Weights of a small transformer language model: RMSNorm before each block.
Each number is 128 + 32 x the weight over its row's rms, rounded and kept within 0 to 255. Layers, rows and columns count from 0. The size above them is the row's rms in percent of the matrix's.

# layer 8 MLP down (transposed), 256x64, rms 0.188, rows 128-162, columns 0-63
size [ 99 105 101 104 107  95 110 104 107  95  98  95 101 103 106 101  99 102  98 117 117  96 102 105  88  92 106 101  93  93 102 101 100 104  88]
[[142 131 159 144  97 117 171  81  98 127 120  98 155 186 130 164 140 106 193 150 173  99 139 158 172  69  81 147 163 109 120  92 106  80 123 154 123  80 137  97 117  97 142  91  98 123 159  88 162 118 163 109 135 178 143  85  49 105  69 120 144 107 123 125]
 [143 160 138 166  81 131 132 133 133 139 116 139 122 137  94 116 145 117 126 147 128 141  33 136 165 118  81 146 151 107 117  51  85  89  64 126  79 156 118 122  70 155 140 156 162  83 173 148 121 128 155 100  79 107 139 113 183  58  93 121 134 104  89 139]
 [121 132 138 125 168 132 139 145 120 119 149 180 166  66 170 154  55 147 199 140 130 125 119 188 110 100  74 175  76  69 100 130 124 144 109 165 119 131 165 158 177 148 129  91  99 127 123 167 139 160 123 111  84 157  93  96 112 108 110 124  50 127 131 138]
 [112 155 132 139 144 150 117 149  92 142 133 116 156 151  92  61 134 154  79 161 144  75 113 129 161 111  79 200 186 117 106  99  79  34 169  92 191 135  93 177 149 119 115 139 153 113 124 135 132 120 110 181 145  92 120 137 124 144 104 140 131 128 152 180]
 [ 88 121 124 143 185 141 122 171 104 124  87 111  87 227 141 144 119 115 109 137  88 191  95 173 138 146  95 126 119 114 125 162 130 135 133 157 134  89 119  44 194 150 156 127 141 118 111 141 167 121 138 139 142 120 120 173  86 151  90 179  94  89 102 167]
 [140 125 132 158 130 134  80 178  76 137 176  92 123  73 185 154 106 117 111 144 107 161 186 133 131 120 140 120  96 134 179 114  81 163 108 105 117 170 119 188 185 149  78 143 127 126  79 147 185  80  89 151  96 130 169 135 131 148 158 181 158 159 144 106]
 [186  68 140  82 155 145  70 116 126 102 138 178 147 201  83 158  88 109 120 135 103 144 124 120 103 200  99 129 121 145 110  90 141 124 178 113 119 174 111 135  97 127 137 161 128 169  75 154 162 124  93 128  88 104 181 141 127 115 104 134 184 181 153 115]
 [ 89 125 158 104 162 148  76 163 123  71 113 102 142 163 172  83 134 108 140 106  88 130 135 158 113 141 127  76 135 153  97 153 128 124 136 173 157  87 116 107 118 187  89 138 103 109 111 135 177  73 134 104 125 194 153 182 181 126 183  97 138  99 134  56]
 [125  52 151 125 133  50  65 133 148 150 119 113 160 102 107 142 106 123 153  95 129 161 147 148 148 132 150 115 114 119 118 151 141 152 106 193 114 129 130  73  72 142 169 132 108 176 189 116  97 183 120 132 125 111 165 105 138 105 153  80 119 131 157  36]
 [181 112 142 110  88 130 111 105 117 140 129 153 137 183  49 133 155 143 130 170 133  77 133  92  99 115 172 186 170  97 121  78 137 121 184  85 169 124 117 164 202  90 104 146 170 121  70 115 152 142  95 133 135 128 168 163  82 129 125 137 104  84 136 120]
 [124 100  39 131 109 117 126  93  80 116 143 138 193 134 165  96 105 188 123 126  68  94  96 120 115 119 181 125 123 120 126  64 130 148 138 137 134 124 138 144 113 114  92 162  94 100 161 146 196 136 158 163 122 169 153 140 181  74 107  94 104 155 150  74]
 [ 95 130 144 118 114 198 136 120 134  77 152  89  97 151 141  72  71 105  99 141 133 155  95 206 121  96 112  93 167 151 131  92 141 113 122  74  95 101 101 162  96 111 114 142  76 152 168 117 155 166 105 100  74 112  68 122 176 125 166 162 144 137 100 105]
 [134 131 125  65 134 161  99 165  51 195 155 135 128 138  67 148 141 136 146 199 191 136 162 194  98 147 137 150 126 159 121 151  91 132 181 156 103 129  92 122 115 113 144 163  79 153 139  69 135 113 168  86 132 158 129 168 106 129 134 119 124 154 159 111]
 [121  62 100 137  82  62 138 184 134 124  90 137 124 101 112 147 152 183  94 153 169 162 126 111 123  92 176 131 155 138 179 112 107  98 110 156 141 102 112 149 138 141 100 184 160 109 166  88 117 104 134 163 131 118 176 120 135  86 125 221 182 125 163 140]
 [166 150 158 136 126 136  89 132 170 137  38 143 111 116 166 124 119  96 212 211 110 126 129 118 131 159  67 197 137 151 172  67  99 117 121 154 129 146 101 152 128 152 140 139 121 123  81 152 125 121 172 120 157 129 146 177 104 102 161  90 146  97 138 118]
 [107  95  85 103 141 145  99 155 129  51 146 103 103  72  97 160  96  86 137 106 167 122 101 156 106 138 134 126 153 158 100 157 149 153 109 180  84 141  98 140 180 126 119 149 154 131 222 123 141 114 111  73 135 138 106  96  82 132 146  96  77 142  66 160]
 [ 79  94 119 114 167 161  81 138 112 103 109 143 126 189 115 166  94 144 107 121  85  92  64 142 137 120 171 212  56 146 109 166 202 111 143 151 118 136 152 106 133 170 163 111 100 140 152  96  87 132 171 139 116  88 151 103 129 114 124 163 137 120 160 165]
 [135  91 140 135 116 186  88 142 149 114 155  85  77 136 127 137 143 142  95 145 137 152 137 104 127  68  43  66 103 171 139 165  81 160  69 141  76 144  72 127 147  84  79 142 114 103 109 103 120 121 168 143 149 170  94 141 135 139 149 100 104 139  93  79]
 [110 148 191 101  83 117  87 154 198  89  93 111 145 149 164 128 146 142 146 153  97 103  90 106 113 193 141 102 109  98 154 103 119 170 116  70 119 162 106  83  60  74  67 122 132 155 113 175 114 135  98 128 153 100 104 167 152 163 162  94 128 134 134 149]
 [ 98 130 146 115 122 135 166 152 157 131  88 144 145 120 113 164  87 125 109 161 118 107 132 148 115 164 155  83 141 123 109 152 106  98 138 146 157 121 136  48  96 109 170 154 126 117 138 110  99 170  33 125 102  94 119  21  86 106 164 171  98 144  84  95]
 [146 108 176 140 107 149 114 100 127 102 144 124 159 255  95 165 165 120 166 148 127 158 133 112 165 120 125 133  59 125 130  96 130 130 140  91 127 109 134 163 137 109 114  68 125 103 127 115 106 105 115 109 146  61 120 149 176  97 127 148 135 143 131  85]
 [142 123 198 162 100 141 111 115 165 119 151 140 191 170 134 110 108 114 121 171 139 170  91 100  98 105  64 156 120  98 119 161 125 110 134  95 120 110 119 110 103 155 153  86  66 138 111 111 133  92 104 153 125 113  83 107 157 232 113 124 146 192 174 109]
 [106  94 100 133 169 150 149 119 173 114 123  92 127 131  71 155 105  97 157 141 194 130  63 119 123 145  81 151 194 155 117 135 108  72 187 106  96 180  95  65 158 125 163 159 148 174 101 141 122 136 129 165  90 138 157 131 173 102 115 100 121 128  78 106]
 [107 161 129 104 127 109  98 173 125 125 128 161 136 160 133 134 154 117  99 105 138 144  98   9 115 150 161 189 105 138 153 124 193 106 192 157 104  83 131 165 151 133 126 147 108 111  49 151 125 127 100 103 154 121 195 123 118 115 189 139 105 123 121 143]
 [ 63 112 138 154 128 132 148 192 172 113 164 157  64  60 116 154 173 102 148  93 121 122 104 103 127  95 120  87 112 112 183 157 157 135 134 140 161 173 114 129  94  84  92 117 114 151  87 163 141 154 105 156 102 132 143 139  95 172  86 142  63 110  73 154]
 [ 87 128  81  93  79 101 117 156 107 146 149 102 119  89 165 112 157 130 156 157  92 168 155  65 143 142 112 166 134 100 110  88 129 195 140 134 131 102  98 124 129  30 114 128  78 116 134 129 136 134 131 124 189  89 153 144  66 121 165 178 176 118 102 102]
 [130 129 143 137 150 158 127 167 146 167 128 166 122 151 112 102 145 169  88 145 192 153 144 184  29 101  95  93 111  93 137 148 127 140 121  80  85 167  68  94 154 115 118  81  95 164 134 196 179 117 125 144 107 126 136 128 118  90 115 124  84 154 102  91]
 [111 169 106 151 109 176 150  93  69  93 118  96 169 229 141 123 101 148 115  98 147 129 121 145 122 137 148 187 121 110  81 106 148 197 125 123 119 144 146 155 163 142 118 141 156 118 137  93 104 128 112 150  83 129 167 148  64  93  91 189  97 131  72 115]
 [175  90 171  75 128 148 127 188 174  83 121 141 155 125  92 163 200 116 106 165 110 109 134 120  78 130  90 103  96 127 101 149 166  82 104 149  91 117  98 135 158  99 162 188 105  80 125 145 130  88 110 102 161 177 164 116 154 131 129 159 156 146 158 184]
 [120 133 128  84  90 162 142  67 195  89  88 125 105 172 132 105 168 118 137  96  83  32 140  72 141 137 163 146  93 137 120 125 131  95 124  43 137 150 138 162 158 125 124 172  86 118 149 138 112 127 182 137 105 127 136 150 118 135 101 120 173 146 155 174]
 [129 161 122 136  69 140 200 149 196 108 138 173 202 194 153 183 109 136 153  97 146  84 108 167 135 141 107 128 140 149 140 144 173 114  85 132  93  86  74 128 139 146  71  95 125 116 114  94 122 123  87 107 115 136  82 136 123 161  80  82 131 122 119 138]
 [157 134  95 115 127 136 183  84 124 114 128 220 104 153 146 175 144 103 115  74 172  96 106 164 125 143 127  88 113 161  95  82 102 164 103 121 137 151 180 123 168 151 103 111 123 113 153 168 107 157  62 138 133 123 153 108  87 129 159 197 137 104 179  84]
 [ 96 112 130  96  78 153  99  83 175  37  90 134 108 101 117 140 118 144 118  82 169 101 142  76 123 120  92 113 152 195 141 114 117  62 103 116 152  87 148 189 143 145  64  96 129 124  90  98 128 127 120 113 116 154 149  85 131 141 138 131 122 195 160 107]
 [ 90 173 162  80 122 134 147 155 169 181 107 133 152 103 101 123 103 132 177 135 139 148  80  89  64  95 101 131  75  84  96 104 103 157 103 133 132 167  97 132 135 159 154 141  93 110 139 149 176 139  78  84  88 167 117  66 134 123 142 141  84 179 185 138]
 [ 99 180 124  73 119 174 103 111 128  59  63 118 143 198 162 146 127  96 148 113  71 131 118 166  95 122 130 121 124 195 135 102 142 110 109 117 116 124 124 117 152  56 147 153 105 123 115 124 138 120  88  98 129 142 126 171 112 121 161 180  57 189 113 101]]
# layer 8 MLP gate, 256x64, rms 0.198, rows 129-163, columns 0-63
size [103  96  97  97  95 112 106 107 100  96  81 106 108  92  99 107  95  99  95 120  94  93 102 102 102 107  93  92  96  99 116 101 103  88  86]
[[131  86 107  73 231 127  62 173  91 136 115 106  97 162 140 105 124 148 153 169 114 137 137 116 102 202 188 117 160 149 168 140 133 144 141 115 158 161 106 131 157 110 110 182 101 107 119  54 160 111 154  98 109  82 113 147 146 132 120 102 130 149 147 123]
 [ 99 124  81 171 175 108 126 145 114 138 145 126 105 227 122 175  85 140 167 126 142  72 187 117 103 198 184 123  63 120 121 158 143  92 121 109 147  98 148 174 145 126 111 113 154 159 116 171 126  94 129 123 159 132 159 106 161 192 121 113 118 140 149 108]
 [106 129 117 113  79 127 165 173 182  47 117 150 160 161 148 131 131 196 171 120 142 138 144 166 116  90 117 112 125 118  96 138 168 173 154 157 130 113 157 119  92 161 113 217  96  89 124  62 112 133 128 195 131 144 125 165 138  89 127 141 113  97 119 167]
 [183 103 137 180 104 137 109 148  96  92 189 165 123 192 142 170 154  90 158 133 128 127 148 126  93 163  97 152 146  99 117 155 140  63 149 115 152 119  61 101 133 120 115 123  92 125  45 127 150  94 142 142 175  87 155 133 113 167 172  70 154 128  96 137]
 [149  98 123 154 109 123  55 141  93  80 128 139 163 130 161 124  81 135 134 121 134  73 116  85 130  95 106 133 114 166 126 182 114 102 147 204 152 145  88  99 138 145  76 156 126 147 115 122 138 110 133 201 193 178 139 130  73 134 177  68 125 160 137 150]
 [138 148 106  92 181  90 119 111  71 160 117 133 103 143 106  80 134 150 121  74 132 116 142 155  71 158 117 111 111 124  93 131 124 186 157 154 102  62 124 125 101 147 179 178 161 120 159  63 118 189 131  84  83  78 117 117 149 157 101 106 170 110 175 129]
 [106 103 121  67  84 116  81 150  74 147 121 137 103 175 136 117 111 112 156 166  68  75  71 139  99 114  93 114 129 106 118 134 161 159 161 162 147 119 113  90 153 159 123 162 112 147 140 144 152 109 197 144 115 102 147 113 146 116 158  40 185 190 129 128]
 [129  99 146 101 169 125  65 189 172 112 214 116  88 169 126  75 111 138 138  94 138 132 102 138  97 146 138 155  81 158 139 123 141 146 106 154  68 167 146 100 150 140 160 125 122  95  90  90 161 180 144 145 177 127 123 118 127 143 159 124 152 164 154  48]
 [153 120 142 162 160 159  84 111 188  96 143 153 167 126 135 113 126  71 136 107 158 140 120 206 101 153 143 120 122 117 159  91 132 185 172 104 110 127 126 110 166 130 145 177 232 112 173 141 159 112 159 116 144 140 136  99 155 172 134  68 168 125 142  94]
 [159  65 122  77 134  96 137 165  67 139 110 153 169 149 136 101 104 189  97 144 115 132 137 169 107 136 173  87 135 130 117 117 147 140  88 178 151 115 162 100  66 149 116 123 135 107 134 119  87  90 138 204 151 129 158 174 163  74  83 107  97 143 145  73]
 [142 100 155 156  79 161 156 114 193 162 147 111  78 130 103 136 110 127 155 125 175 149  93 134  90 120 157 117 130 132 184 127  78 152  66 126  56 169 104 141 111 104 168 174 127  95 105 137 114 127 159 112 161 153 108 103 112 168 109 100 166 207 174 164]
 [133  99 136 102 119 117 106 123  82 193  68  87 111 155  85 138 136  95 134  94 136 133 110 206 129 130 129  99 123 137 161 114 176 155 172 101 139  81 126  91  79 115 128 160 139 138  81  71 165 107  88 125 136 151 166  77  97 150 151 107 124  62 179  89]
 [109 135 150  56 127 158 132 111  82 137 102 131  98 131 149 137 116 113 182 158 161  79 110 215 136 113  86 111  97 105  96 153 182 149 174 155 180 139  50  82 102 122 132  93 120 130 121  85  99  87  74 115 121 140 113 125 128 129 157  95 174  93 118 147]
 [122 145 127  87  82 125  79 160 137 131 158 148 118 195 124 101 157  91 124  21 137 119 121 124  94 123 118 129 106 180 175 156 154 137 111 121 110 138  83 155 125  93  85  68 104 118  88 104 111 133 118 159 128 202 168 106 159 193 141 115 149 157 128 150]
 [131 123 150 106 113 117 161 123 106 134 125 122 130 150 145 129 132 202 120 120 105  74  97 155 125 222 139 104 113 158 189 164 107  90 151 125 161 133 138 178 177 150  90  84 145  93  99  95  99 150  82 109  78 111 145 190 170 140 134 106 160 137 187  84]
 [142  59  95 157 194 146 158  66 112  81 138 145 112 121 158 121 122 157 123 120 202 126 153 157  75 104 151 155 118 168 141 122 174 173 161 187  80 157 138 102 147 159 113 162 147 107 166 101 153 146 126 192  98  95 135 121 147 142 153 122 125 125 143  66]
 [122 108 152 128 154  91 109 109 125 133 111 203  69 150 147 162 184 128 144 171 142 135 116  94  87 103 130 147 162  86 150  67 135 151 105 118 111  90  95  67 103 120 178 160 124  98 136  89 131 140 112 122  68 129 172 190 123 152  64 123 147  97 185 130]
 [186  98 105 100 169  75 116  76 117 160 103 144 134 127 182 142 181 102 153 129 130 121  99 149 119 189  99  96 180  84 105  95 121  93 159 155 113 134  90  95  90 153  73 123 121 138  79  84 165 109 163 155 112 136 127 143 168 147 132 113 129 176 203 143]
 [131  99  68  92 104 107  99 205  71 101 147 107 137 152 142 141 140 158 150  78 129 126  99 147 103 125 113 115  64 155 139 100 203 129 108 129  93 151 105 137  98 189 161 145 125 143  89 126 177 120 149 143  97 126 170 144 202 115 156 116 158  67 128  99]
 [181 128  41  85 157 151 108 172 112 144 125 175 153 108 143 105  78 142 130 133 144  87 118 200 115 167 104 104 171 155 163 137  95 125  80 124 137 133 126  67 119 176 182 155 155  88 136  88 149 142 150 146  83 133 181 138 119 156 173 109 116 152 152 131]
 [141  90 108  78 192  81 101 139 130 126 130 112  87 145 128 144 125 143 157  86 176 103 117 134 112  97 192  92 141 104 118 130  31 163 104 125 147 115  91  96  67 129  93 148 158 134 199 104 142 148 135 120 164 143 196 116 128  95  87 132 164 125 158 111]
 [125 127  84  88 133 168 131 169 120 146 158 129 186 149 165 134  93 113 179 117  52 115 129 133 107 147 127 143 148 140 110 171 146 187 100  80 150 156 114 164  96 132 130 127  57 176 112 118 142 106 138 190 169 146  84 158 214 114 146 100 130 105 161 119]
 [ 50  96 106 115 161 112 130 123 142 150 151 166 129 141 177 165 102 166 176 121 115 162 160 145 135 180 123  75 110 120 162 156  87 127  94 114 129 120 169  98 121 148 110 153 117  83 188  91 118 140 159 125  71 125 107  84 160 136  52 108 195 168 142 110]
 [139 144 138 159 135 169 141 172 109 127 137 133 147 189 178  78 162 104 139 158  82 109 136 132 122 172 114  91 156 149 135 183 205 134 150 153 151 159  89 120 119  99 160  98 159 114 160  67 102  69 143  89 154 132  96 166 137 111 182  95 130 193 158 118]
 [151 132 100 165 151 160  85 126 121 137 132  69 157 125 104  90 135 111 133  61 101 108 177 135  65  96 114 160  87  88 189 142 109 131  98 131 125 156 112  89  99 157 140 108 105  90 132 159 115 172 108  95 134 158 171 175 128 165  75  88 192 136  95  79]
 [150 159  86 119  97 133 120 128 136  92 123 175 114 135 189 119 113 153 172  72 143 149 104 126  69 117  86  64 172 162  46 107 155 164 160  73 146 142 101 174 157 163 123 175  82 150 106 119 119 135 138 123  90  76 155 152 136 133 122  76 130  94 139 130]
 [111 165  66  55 125 103 142 140  71 123 145 148 142 181  60 128 145 130 187 117  80 154 139 153 142  81 101 159  92 157 117  96 181 162 133  61 121 175 114 125  86 147 147 130 137 136 100 142 147 100 107 120 153 154 182  85 132 143 172  97 115 155 108 144]
 [ 48 165 146 133  81  97 140 102 119 156 143 156  86 159 120  93  89 139 133 117  95 158 108 108 129 107 133 120  84 103 104 173 159 167 166 125  93 130 126 127 105 153 168 141 118 108 126  62 184 170 148 170 112 145 209  97  91 111  72  92 155 121 104  89]
 [ 90 119 138 139 125 155  71 123  76 135 157 146 170 178 142 130 138 148  94 156 177 138 120 182 129 101 122 190 149 158 128 156 134 141 126 130 131 150 106  94 159  70 115 118 115 163 116  55  98  88 130  46 161 151 164  72 152 111 105  84 156 186 128 120]
 [117 150 139 152 136  84 171  85 166 108  92 128 113 183 164 163 110 139 145 115 147  70 156 192 127 145  72  88 142 114 168 203 150 107 169 135  75 119 135 119 128 127  82 132 102 120  88  77 178  63  92 149 152 146 120  97 133 182 141 118 115 141 108 106]
 [188 135  71 149 144 125 109  79 165 116 162 157 125 140 140  78 131  99 148  89 124 112 138 127  69 164 152 102 121 116 176  95 146 153 153 130 139 112  95 206 158 144  62 126 133 118 147 128 149 112 108 140 136 115 223 132 134 134 165  92  95  89 196 151]
 [149 119  85  81 152 118 142 102 144  71 151 122 145 165 122 136 147 143 178 145 185 105  63 150 134 205 107 118 106 124 114 216 150 117  93 132 141 132 180 155 140 168  88 124  99 118  88  88 149 169 157  80 134 173 131 148 127 120 168 110  87 150 159  98]
 [121 138  65 122 145 123 132 120 103  74  89 125 120 169 153  93 138 124 107 121 103 161 105 177 100 111 133 141 134 183 190 156  67 102 119 121 127 159 159  65 161 141  91 119  97  76 159 141 173 130 132 118 121 159 162  89  86 150 156  86 124 178  87  54]
 [133 118 139 126 181 133  92  82 111  77  92 130 146 123 133 143 127 130 176 158  80 107 109 119 121  71 143 104 130 126 163 155 149 119 112 104 150 106 120  81  94  85  75 192  88 106 106 111 212 143 115  74 139 103 113 134 139  42 195 119 105 134 112 134]
 [168  91 129 107 136 131 164 107 124 109 157 116 115 152  76 174  80 168 132 105 172 110  72  88 108 162  58 126 149 127 157 188 121  90 134 174 137 116 135  65 141 116  75 157 118 137  95 123 105 129 129 133 104 150 126  82 173 117 152  57 113 152 156  62]]
# layer 8 MLP up, 256x64, rms 0.189, rows 129-163, columns 0-63
size [105  97 101 108  94 110 106 102  95  93  96 104 101 100  98  97 100 100 116 127  94 100 106  92  94 103 102  94  89 105 100  94 103  87  97]
[[107  72 154  72 152  79 168 132 146 180 127  95 152 130 192  79 101 155 109 103 107  93 151 106 118 131 169  64 146 136  75 112  95 154 131 110  75 112 169 135 172 115 127 102 133 122 116 107 134  59 174 129 139  75  89 180 140 134 121 128  96 133  87 149]
 [111 105  82 117 118 114 118 188 165 140 117  66 131 130  46  54 174 125 123 154 138  88 138 154 166  87 157  70 152 158 130 159 179 130 181 139 175 148  89 129 139 156 152 116 137  86  98 163 102 116 116 165 160 164 121  89 137 149 121 121 130 187 123 135]
 [128 157 171 179 169 138 124 103 153  96 127 199  96 148 107 176 121 170 145 145 188 150 124 121 146 146 130 198 108 123 114 133 187 102 148 102  88 136 147  83 126 158  84 126  64 102 129 130 131 138 186 103 157 142 129  94 105 183 100 131  75 180 104 108]
 [133 162 160  60 152 134 149 103 115 152 131 103  81 129 103 131 105  91  95 144 138  82 104 139 106 100 103 165  93 150 135  91 104 101 158 107 179  87 130  38 151 128 127 100 166 128 113  61 113  50 115 131  75 150 156 153 173 131  76 149 114 140  98 139]
 [ 98 128 105 141 126  86  97  95 162 120  69 113 148  99 101  80 182 160 176 119 133 124 143 159 147 124 126  93 117 141  82 218 190 135 135 131 150 142 147 119 163 152 105 131  76 150 110 195 104 119 139  85 111 106  79 121 102  61 112 102 131 155  96 172]
 [139 159 136 149 138 102 114 173 142  75 136 184 116 134  76 143 118 119 143 120 142 114  89 144 200 104 174  91 126  98 126 143 128 127 100 115 168 170 159 105 150 120 125 157 114 203  79 183 172 120 147 176 118 148 170 137  61 109 125 104 158 175 162  68]
 [199  94 120 114 139 155 149 104 130 123 137 132 135 161  84 122 104 115 165 120 162  89 161 143 151 142  96 167  92 132 141  82 123 113  81 150 102 168 156 171 111 106  70 115  87 118 103 108 179 130  19 144 150 149 123 119 112 216 128 120 101 104 152 125]
 [ 91 177 100 104 101  84 135 179  93 159 151 155 148 141  80 114 106 116  94 141 134 126 195 167 136 162 169 162  85 133 157 117 104 137 162 124 114 138 100 208  76 120 112 146 201 107 138  99 146 157  96 136 142  90 117 181 115 123  88 179 115 152 118  81]
 [132 105 188 115 123 102 126 133  88 105 119 135 125 105 100 169  80 116 166 137 103 143 115 154 179  62  75 116 120 110 153 132 119 129  73 133 164 151  78  70 136 181 181 179 134 185 136 122  81 128 122 173  91 118 126 155 119  97 165  95 139 203 124 149]
 [160 135 137 159 104 165  65 133 110  96 158 145 106 128 128 146 140 100 163  81 108 117 111 114 115  97 133 122 173 103 185 160 156 169 134 108  78 133 175 151 143  76 159 174 144 142  95 114  71 134 138  50  86  94 143 147  95 148  40  96 104 100 140 131]
 [ 97 120 145 153 128  87 113 128 104 179 108 116 150 155 119 106 111 144 109  72 129  76 113  67 109 164 132 150 113 122 141 193 128 137 173 156 139 100 159  84 101 132 111  94 117 195 118 118 115   4 133 153 166 126 113 141 120 106  87 147  68 112 108 132]
 [121 134 101 150 140 148 107 137 162 120 129  89 128 151 130  57 169 149 100 121 114 100 145 109 119 104 166 154 180 108 121 170 112 154  60 128 107 144  30 148  89 133 134 112 122 103 120 188 156  92 119 136 112 186  85 157  77  97  80  83 176 100 113 148]
 [119 133 169 109 151  92 118 146 143 192 192 130  90 155 153 117 127  95 117 200 145 176 120 150 157  80 153 140 161  78 145 118 173 110  94  84  70 108  92  99 147  52 129 129 132 140  65 103 165 137 108 155  86 132 116 115 135  95 100  94 100 135 123 171]
 [168 125 141 197 108 105 116 128 179 113 167  66 157  87 124 131 130 121 127  58 166 102 123 118 152  81 154  66 140 101 120  99 125  93 104 134 114 106 134 164 131 150  81 104  94  51 135 107 175 125 152 127 146  96 106 154 140 142  86 118 176 122 196  89]
 [137 127 113 172 136 140 137 121 103 122 114 143 148 165  83 129 180 161 122 137 114 103 128 108 135 127  99 108  74 126  64 128 123  94  74 152 139 175 142 104 110  78  82  67  82 145 132 175 161 179 116 140 107 203 126 112  86 133  83 160 205 117 174 143]
 [176 145 133 136  91 130  97 184  80 142  65 122 111 111 100  76 184 190 101  95 169 158 120 122 100 172 153  93 188 148 132 119 118 155 123 168 121 135 136 139 116 107  86 131 174  86  47 143 125 118 126  73 140 192 152 145 103 157 124 125 108 153 123 130]
 [123 132 102 132  90 125 128 120 163 192 157 119 116  85  99 141 160 119 201 128 168  66 105 121 145 150 130 100 101 105 121 151 168 154 185 103 129  82 111 177  91  91 108 121  98 134 122 128 105 129  85 173 103  98 101 160 175 102 160 137 121  92 191 206]
 [134 140 116  64 100  69  86  95  43 100 144  95  92 129 121 143 146 134  94 125 121 126  90 106 138 109 164 167  63  55 148 128 195 128 143 118 162  90 173 126 102 136 118 140 104 141  87 153  99 135 164 125  79  96 150 147 136 129 188 112 144 100  92 110]
 [150 113 105  91 165 149 179  97 130 144  94 135 210 156 102 136 120 124 116 133 114 132 116  92 103  85 124  85 100  93 116 133 103 154 130 156 117 181  38 114 111 146 126 126 138 143 138 109 140 121 134 111  71 153 115  47  89 139 187 164 103 181  79 167]
 [135 131 110  70 175  59 121 123 103 121 145 107 146 118 126  76 133 149 133  84 118 147 150 158 159 138 155 134 127 158 148 120 141 187 139 196 167 145 130 115  78 124 151 165 201 122 107  88 167 120 212  92 143 187 149 116 107 143  97 142 146 137 186 101]
 [159 107 155 142 153 149 136 168 149 111 130 127 164 109 162 111 141  88 125 133  90  28 126 116 147 168 138  81 150 143 136 125 166 147  50 175 116 118 157 148 157 166 123 188 124 135 172 141 147  71 121  94 105 165 119 172 163 179 152 177  96 127 116 174]
 [112 102  84  94 107 135 139  81  88 125 158 118 106 120  94 168 143 151 103  78 146 115 120 140 158 235 131 143 104  53 118 155 139 117  90 145 129 110 148 117 147 103 113 151  92 152  64  69 115 105 114 124 162  91 142  59 144 112  90 172 101 133  90 136]
 [171 192 104  94 124  83  85 123 172 108 220 143 137  84 131 152  98 141 105 179 181  92 109 137 152 136 115 160 138 114  91 108 148 115 103 164 123 152 169  76 115 150 161 142  95 147 143 105 136 142 132 154 106 133 105 113 102 169 110 166 184 164 200 114]
 [194 175 189 132 119  95  99 149 149 139 138 141 152 125 155  85 137 212 105 157  97 125  60 158 120 146 154 140 142 131 114 141 114 115  91 161 100 172 157 194 192 141 144 129 134 131 180 132  80 132 144 152  99 158 105 129 124  80 178  94 172 148 135 136]
 [140 106  91 166 116 192 117 102 168 110 108  46 120 115 133 114 123 124 121  88 156 122 105 154  86 104 119 130 140 110 183 209 179  74 180 116  74 168 186 102 123 129 106 115 177 105 170 135 122 117 107 175  74 137 151 127 121 123 109 140 143 103 147 153]
 [141  91 118 202 161 114 148 130  67 133  96  99  77  79  98 137 153 111 121 110 106 128 153  84  77  71 160 131 108 144 157 184 136 117  89 155 146 122 106 130 106 104 128 186  69  73 126 122 170  59  87  99 112 143 130 175 136 109  88 130 136 132  92 122]
 [189 134 194 131  65 118  82 123 145  85 134 141 131 131 145 149  96 108 146 103  48 167  96 146 107 134 108 119 141 130 151 122  92 111  69 126 170 103 119  45 157  89 139 107 154  98  77 152 145 161 102 115 105 176  93 160 141 118  99 102 143 173 116 158]
 [116 190 145 141 179 108 117 158 101 189 142 159 145 126  91 140 145 150 104 145 133 142 201 135 117  99 103 194 148 216 114 145 139 148 155 111 115 104 179 137 104  92 134 103 147 129  79 112 119 186 122  79  94 143  81 136 145 126 163 132 131  68  83 106]
 [130 149 121 153  70 144 176 140 106 147 184 109 109  87 150 166 109 159  99  67 121 162 164  95 121 153 132 115 115 125 108  81 110 177  97 195 108 166  98 116  88 122  98 124 117  87  80 143 144 127  57  78 118 101 164 140 129 153 102 136 160 178  75  90]
 [141  81 192 137  96 156 140 118 158 109 146 153 110 147  76 107  84  89 151  94 113 153 134 136 110  93 175 145 200 155  77 132 106 101 171 105 169 165  56 142 164  95 133 103 151 142  94 158 120 154 150  62 120 145 118 101 157 118 178  90 140 123 158 168]
 [169 135 132  80 160 155 118 133 131 180 143 136  88 120  79  84 173 115 158 104 115 107 123 121 156 149 119 114 134 157 115 113 135 124 107 130 124 182  98 134  91  94 135 153 105 124 129 133 235  77 114  92  94 147 135 194 164 158  79 123  58 156  70 110]
 [ 94 134 138 116 169 153 112 103 108 170 140 106 147 139 157  72 128 189 191  89 106 175  93 130 147 153  83  96 106  94 117 172 133 161 172 165 152  85 160 173 142  80 134  80 155 156 100 125 134  80 171 155 117 104 182 105 112 128  97 130  90 148 103 181]
 [127  66  89 100 100 135  92  99  85  95 134  89  85 101 156 150 133 198  93 176 152 127 159 122  73 134 130 167 155 176  87 111 154 118 132 203  94 128 109 112 110 165 144 130 124 114  92  69 137 123 112  58 154 159  77 157 148 100 162 134 133 121 106 117]
 [116 121 125 149 143 128 181 107  65 243 117 162 137 178 146 122 103 129 137  81 132 183 141 106 100  93  96 113  91 137 162 128 128  99 145  85 147 145 112  95 152 138 107 145 119 143 144 156 172 145 112 132  92 139 192  39 175 137 115 135  94 137 116 117]
 [116 102 140 122 162  66  94 129 104 151  96 108 109 154 160  72 148 133 143 100 195 123  78 105 169 112 161 142 101 196 121 104 102 114 139 133 141 146 184 111 169 128 126 180 137  86 176 139 180  39 120 134 129 121  69 138 136 118 125 101 106 151  90 159]]